Each number is 128 + 24 x the weight over its row's rms, rounded and kept within 0 to 255. Layers, rows and columns count from 0. Numbers have three digits each. The size before them is the row's rms in percent of the matrix's.

# layer 7 MLP up, 384x96, rms 0.0679, rows 283-316, columns 0-95
103:127174098157078126123122145145112120132108119134135112110126106134130126126121124145115125126126116114072155100173117098125112139119065138170102122149126139115093109136114152157188190097107129150122129107088144112175167143093135117123159097130148127144123116111146157183143138119131168124
089:125128128118080130097145119132113161112112115132151132162144114101202110120111137140128142114108152129111124119152185089095145096102110140123123121129116101121121140116110135158178193137126119140123152157165077110174158126110133099092137127105106135113101153144115131160109165143108173136
112:128181119119070148140124120100109129121092121127127118113100062113079143184133095146140110151154133119111150119143145140150147148154084127171118122111161122105133102171084101129157129128137166127151112112115168138115147107155132125140153166130118138145134142116120107116124102106094127188
094:116153141119095126110158121121161132103108131118153147140178079156148147114150106101134087131141139130139105164102105130142164135126080116109130110109174114148117119110166111136127145112131107181111129154134086114135138168176121147105135094071110153150158121099100113157115120132096176124
116:105117119109148116145156116138121115103075136122131086161139123104119127126126140144141129141124142064096085143164146147146123133136139137170130165153124097143102121130115114109114176196091135186150146126134086123136154137136119139159085078125128105118148141097143154143167127120148151100
086:099131127132095119110131128125111098119101172125107139110112104122107131130161153099122138115154135157148130126088104155122158118136091068149104157144152150137157103101090156134136124100105114153132142151148133109098141200140143098159125098141105161134160167120158085146163093099149161127
094:158117139119142188158110169143125093141162110126148142097167094110122091138130110153104128142156200115135119120079118118136143095123145137110113109087143144123143116098157121119118146162133129118145132127156110150110052161157131125115108129117149109146092135097154096120095111122118143159
109:125145114158156121142123160108123116080106107137109156123117182131122137121132089114118090129130166120101189142144153103169132152191117075119110145116081118121117113158095139118105116118126160159158134146125129140143123112106088111150151127184139118120119161155132144131142074105143130110
100:098124075110081112154117095146137123189139151072119097135128139157138141090130091137120108169145109134120165072125134121130124145137117122199152117122136121139083124127103140108172144166120122127156138107153122132113127128152126097122118135119137137131140163109147138139117180093122088146
110:154154121140162113145120119163187130120074123148139126125132135152115134147085132175100099100169115092109118159136186114099133104112119145095122129092095156143093099130120099175137130118137145120150136125079101183164114123135136122137144135159133142117139153125083103103122119122119138099
098:107152113101108107132111143138108105120130154101121141109144132158093134159151124139131189127102094110136150074141134090077127103103138123116085092161185142151134163158125155152129093178128095158149128103116123132136151096122104153095109114173136124119136138130136126151087133125156152146
097:155127119157128093130127148114152115057091143133170144069120153103163107087139107112090092112148090067171124104118120143157125136161090151115132104133127112142144153145126141135165148135088106138127108109127150151133128113139184131136145111115128120152128120102162106139127147099106126153
110:091178122114103136144132135153111118116112142130121101187153103134126124125152099149119110137160132108107118139118032132135119094143131128145128097111170162144165134125122151142143147135106138119145149075080114142139105128170130125094099112161136093147129135112124119143137137108186089129
093:150154149137137155141114073117122101148121131163151116131122081132146132139171143108175125097186128115119099136155135165112120132168122111155138080096178095096119137131099122111117142137136119102125069122118118115198148112169134170147097094140134115136130100108124127114130125140120125122
118:140159093081093119137138127093156130099171082134151129120132165118092153143111133135111163107121099112121120136095135125123170101128139140159168149132168140110113137161084103104109146127114107148145127114157167084093134145146140124107148106152170154134161125104125137146139122092069154107
105:126160134096104062138075168111125134133161127133128141121140172130149102152130130140109149139140103171131093112167149111148131113102104124139095157100105145153144103152139083132151117132103147099158131119132157109169113103157109129104100130108177133100122151114153171092132123098087151135
103:107151157117098151091111129107128081139123132122145080136143117155121134113158117088141138104146108085108135149156120088130124153140117087136146071153142120122161130144183111076119157136143126110182157132151124098109162120120130101150140133154185106147149160121161132129100117144128102112
104:120123114115167125072139115162126124107103167152121102126145147099106131109164079129101134152147148127109156092114117115136136161114097116158165120154108147158162114168107142133124160114099172134091115165128112094093132126167146116133147078157143116085132140146123079124138145105142135163
116:062121137050086102109117163139152148153151125145138098118150142118134142172129115152099153125109150116150135112142163081118191124134108116121117126167099133139127135135117102138150087171109130114149146132157105149134129130143118165113149118132131077130088146086111153124110140143134135114
095:103113185163124129103131108140132138092113142145128147120101138122144163146161128135143085145164106117178115162088125105140103132127101117158126112115140116107163104182127095158146084136150121111097143096132118187147092117120102148130153115144081150140134138067124092123117107130115121135
108:099128103164151126147127093117150104120122107110154133152107139101100122096127075130119063124113095148121143095166134109154116100162139104160113130105113135118141126165132119111174175137141145153135111142095084121106156171142112146130168150108151108168160161119129130116137085110157136155
090:110146117123141124153108101098169141140117187105077110156137155149125122166147103155127096152153141109099143121125165129104131107181083100117128108130107130157164130171134127140142084109135096154150117091122128114128134124110146153121124099158150143187133146148107148091101122092096107144
095:089133146094123139129135092125128139167134089134131135120114148100147136106145113156177162149139145118099120128139154113126097124097165131143139160119097088124130121162096122081175149132145102119170135151116102101135129063121156133100113102186153088153105159136133166102135132126116096114
093:183122094181139088121118118136148149107117149157092134115076136112162143120105132146160135121131141119113173082133148142113094079118070139134099098148154161156111124134091161143109156135110116097121129133130162166138139121171124129112095145133143124089109148132137098115123144162101120110
126:112156106093133120169122131109119107124180133106130061135108133104120125121124082119166098085133115153145148137153115086132179108151124100141156083113119136108166148168140122138141118150109159139110137146196130134107134119128089084126166137130125090158130130100121108125154138127134151153
117:127126090129104120114160111119150127102088140105085105129131117151138146152135147108125087150156147163152127139151114101176154099152113124123102162162136109114137147124099128146099117159133111129127126076145139142160154133136133168129104080160127109129162159085135115164104096072088096155
097:088168127080118136127087144141136148136135125151117120094139142135118139091142180145124065106109153131135127147139126094145124144154140166145106148091128168137111100089134148169117149103134091152143146104086117122154099113108137144104133092160120157135133109123156149120129071164098153102
087:139127113080122104133144139174089119140187163112101113097155159133145104100156097127118121113140107116139136131114166097146159081109121107117160079119086157113100134126164186112162145132102125120124139136120137115125144127104126144095129123111134132159097201124152146139139118138111142157
086:150132143142105122108098114140134108082142134118088154130126128165136143147147152146150130101154159168155134120094163135147138130091102111153139076136120090103092112118129137083129149126102159119119144065118128090147108087127138113110164163135111093150108161120089105119139155146123171165
104:109111079139113172168134131125164104144131094138133138113123143149114141107138143175155094086163114094145121125162122104128143108150146120112140141139181110180095139152125133144136115141116093121126119110096116151118169132099096119110114116174122137154182111161108091115122077141103097109
103:108141094110103122077118114151163129135183147133107152115120148137085120101165146139122113129129111171129147106115158097145172144142118139162091112147085153129126076156150127115105095119125141138151141112140148116139106067104084168112128095159156084124103158152142133118126112122146126137
092:136144136155112133128138153142154118093111119122145091146126113114095131135172133066129099105120173126117126176109105142127140117168097117088150106105131098119112110117151155143114149095141119177121106184133112138181148177133141140152117072132118113128117174123099114114131107144128160095
114:136143095165127149116135151166128092125126143104117106096110153118112096127154114144145101109162117090143119138070139152128140103180079128116078102109141139125119136118162143123171141182104089110127127122079129130161141149141150135116095146118164130122146166129179143112130121147161099116
087:126104141120138134125125100146121111071111082120183132152124125092099082162154137147139111131138120126141135109141080148162122135126157101119123099136129147140124103152148144081106109094131182158147132184095115122143149105107118136175123113186133126122132127141150080079142109118126145125
# layer 7 MLP down (transposed), 384x96, rms 0.0681, rows 283-316, columns 0-95
098:133120158137110128106133156151116133073135112127141112145083111109095105100126166120090110150085160105139117111131110184145152150126129174111091144141082138126107126141150134139159143145183160136113099117109094145107132165123112117118147158158086130153085158120128116117160144150134093096
093:133178138122123127155146111128151147125149132149104137154126135081108166093099166107130139128143166095117174100108112147118173171142146107118107118128101152165133125145123122112120046174132103109142144154138153140100064123165119127146132101111129134149135099112103126114120105134105099115
108:155134129125121133112105111115136132109095117085103090125113111085126112188123117141150161080101142109165120118179182167126142138099091112095160109121151092094118125118165178150134149111188137148119143139119128129089129145130126090130150157127122142160133121107149120109108112130108150122
095:133135106135182100133093131115099110166133100170160152115106137100112109131138142135159149146156122124126114097139138170117147128176163162156138133123099116089151119140110136157119138133109157132079124115125141166157129115080112118159109126172098096132087130131187123109134120093148087106
109:107120167115100109135139118150126115097080144137155109129147123120156103142144143148123123167105133081125069148128120141140074181099113139133133148159123073157161096107120151140126125121129166152141129136107126125153153105119163084135076113117122149105143133085112152106173154112120160136
096:155112176117146124112127119106142155115168071102124138143130153135151134112102116145172123124102137104130100154157185110121112119129141203103111104101131102132126130143156096168128138128155149098122094106087120132152117115103115147136107183097144111114092083138130119147108126151102096123
099:109113099151126123094139106129136129165104148141116123164133162149140130135138118110108107103091060137145102140149125133131079163131110135134139117176109124156118124130086131118146103119153130129115148143149145145148152120070104098146155110091120132204153104178092164129143098137118137104
100:147112091111143153103150183082082140116129146147139163130128153149113133115100097119130136135129162102140138146152124128134103194162123080136129155124083129130156139133110101109094101100138144110149129105168134124076116136149131130175155128145121145118098183106107118132175112140115137154
108:125120133117119129130123138157155129118171149088150150170173120121124113119132081175154128133154137094077117109128130157157146162093130120124106165132152127128130122162131115180158108160122102118115102122131138099073129128085113110126137157081074154137139142134149116159128116083107089123
111:116140120100111108146093122148123085105125109081177163122125158167182137130157093128146150119157198121134090101116144121129124127101149139151131146152136093132122110141124103129096151105106144140151150125129151123105132158126107143113101130125110114116156178108089132111094167178123091146
082:142116113169144126134136136147096122097123107147165149137153117155152111127090130142145135121155100113148122112121127148140136141160145086123118149102126156084133172098104110104144126143109109120088168148105155110143153167076110148160160084068142095159108112113097167101108116131158145150
095:164139137178133107121114138125125141170107126133095142128145114131115167114099102109173108156153129119106139134124158124175090130112150103130149130122121122177140084108066153099137113164175133149097103155130096127141141102105069104146111120086168115140128081118143134142118147138139108126
117:164115140119110160131146134130089119134136130111129156099117117068169056116145137123148113157162149099101133131142148114077139137146173143133107097152148106129121139105153150154093097128123142134144080096125145101127126157135171126159136083140135153086131106088136128171136116123124165127
098:128121167119124126132155153134167141157148127105078137118147100135072155147100133152098108130133113086120163118122101121147144150103148117133149133141080174147062169121110126135146114142138102127142172101126125160128110120105162123129108121080115135161133155155089131109169144082151137111
116:132122106127098099101160123096100142104151144158100148110129117128123090115139104161170149145108118131169164113163141107147135117103105118151123124149157131146114185136130084123155120118136135158139121116149191119070114157114132141146133126131077147133118124162059132139135109087102106120
098:148087124119105134129125143121124146075148179132125133074120152149124138181148105062118128173111103074104125157099117115129088148099160147144184103145110125124103139112155154118114132131145171151091118137113098104132102121138158144106141140116140112102122153148148119142128088134153124132
091:073132131146153095136097118146145147115094178093131146163124140135163154106162108152133145080110135135147084149132137148133142084115159140153079132089120140108093097106146150127106159132150102101146172125107139133130120134120134092103116181169165126096150125133146098122118144152114142130
094:133108097142104156167110146106124126121137164157102143152144099136099095147151151143116121096146090162131132141176146086077143095124111129157143067138152135147134166115127122115116110124112114129126142087138150161137147099144122096065106145109141115149119111090091170168126149113140122137
098:153106124116092154160144120112120100123166148103151115120197152111113122094124108124133189142129098083120112132139140089144130090079117181125141102115132155107138121137146136109104115121102147114125136123182121175159095120183126111098102147144102117114119162129135146150153128104134136113
099:139096110136150170152142142124127107140122108142120123143168133139120085114125097148099145101100154130094145128118127108124157145119124102096109144136107133122137120103098122084139119141149126175122124153111159076130132153096181126169160118113168075152088143176113157152106113151125163174
127:171132124094122132107072132138101115113145166119091156135110090110128141122120095109123159183114140154101137166116130107138142114131182123107133096157173096161130137134098155153083143129136109114095117110172103113135139119149110125144097131114140142123139142168168161148100165085123108118
133:098121087076183143078117119160126133126116116126138115092116156111172148147119150117120074161095124097146137102125097131145135142102097153161081157135170101124133134096146096123144125117146112079138129110108131138120165135153101109139149137108126138125114089128142136156164147174147146150
100:131132112115113090124134105107117145107140134167150147144098157151106146124149073091149154163112147080102143116115167190105146117128169130102126121165116139144145120174119164121152124091137139167131116154127130126115112139087148147130129121115065117155088144134115098139086155113107120097
118:167105081119156140115138079117118127138144152121138157090138117106121151135092168175129114135115098150186140098127153121116137084165113178123093160112105130115103107131157103115104150118124171135142097152095168148152118147147118112151131140115135130160140122107121085151084111147119118102
120:161142124096140132117106109144097130098150102130109136091112121109112125125133087120136137113140133131130123132173122124146159121113133098112164096145125146124133155159192174106116093093143131124084147137146117158116159153133137135096121130092097109160108159070143145120103167136189161167
096:105103126108109129125150137122125108099145185143125130150114127146136116149138131096120130105107159146137134138141083082116118124134140106138083170129132157108123116142130135146168095141064146133116119075150132120134098141120085206138169118132096125140124174137116135131143087110164122176
094:171107146157114120101155128099138121136137117088143108157097137152153135171128075125126178136109113124114129157079160152126122127097095127151137081116143081164135127152118158107134148141112143092101124160156158135109138135135107106101123120080110120093166164118105119142096138113176121145
092:104092156192127142129109133139127116130160103158113101135140104137096086127112092148167158115167120143168150100111152177121117155127162115080128156123136159129117183158133092108166108108154121153159140107102107140162146103107104150122127112145136122155083127107116107099104139117118128121
087:129070100111163174147077174128091123135098123083109154128138134132120142127094106113109163167123093146114107146152136105120080132087143146108146114129144132155150123099122138164123137088106104144113138145117103122146171115106117167124099129126155169154113161125137137167101096146125153131
097:167149160111114143109141154095130128131131171106117083104131134086156143106141114131115117168100125129111137152117141145131105142091158162125070140147093162095145121101096170096080123157124110144124131118106117107171130136156127126154134148091158126121110146139098116128191157133097123162
102:111109120099126106134103122172130120191157138103135115077100148109111105145141121098086072154109159190146127165094162124103130132157112116090114165185136125122143117102133117113121084143115138117142123099173122136101130103135141135114134123138121138130126116153111141156106130171134148167
097:123105074082164104109119125089129130141125114133179177139121100117113156139097128196141091138147119130144075124126122155122135133110109124154117138140121110119123144139106122124130134162144116119118178088153100145082124134142080156070145113123136143149137118133147112185151148141145113135
105:168129120145161130089110089155146133191133143092175125135121091140134110166143148112089145156141112134108122147142125083133139129088153113144130164153166076116116099150182140085124115142103109138104115125131136108133087140104096127135101103135115113153147160151149112115164131133095111113
099:141130131151092109115145134109122126129169122150095086118135098155106139072123143130113137117127137156160089122113160107079152132131125149147153152131157162129130148104104084156158137116077125111115149134134131116134106148143123149148150211129073114154135118092088164122121154123142098125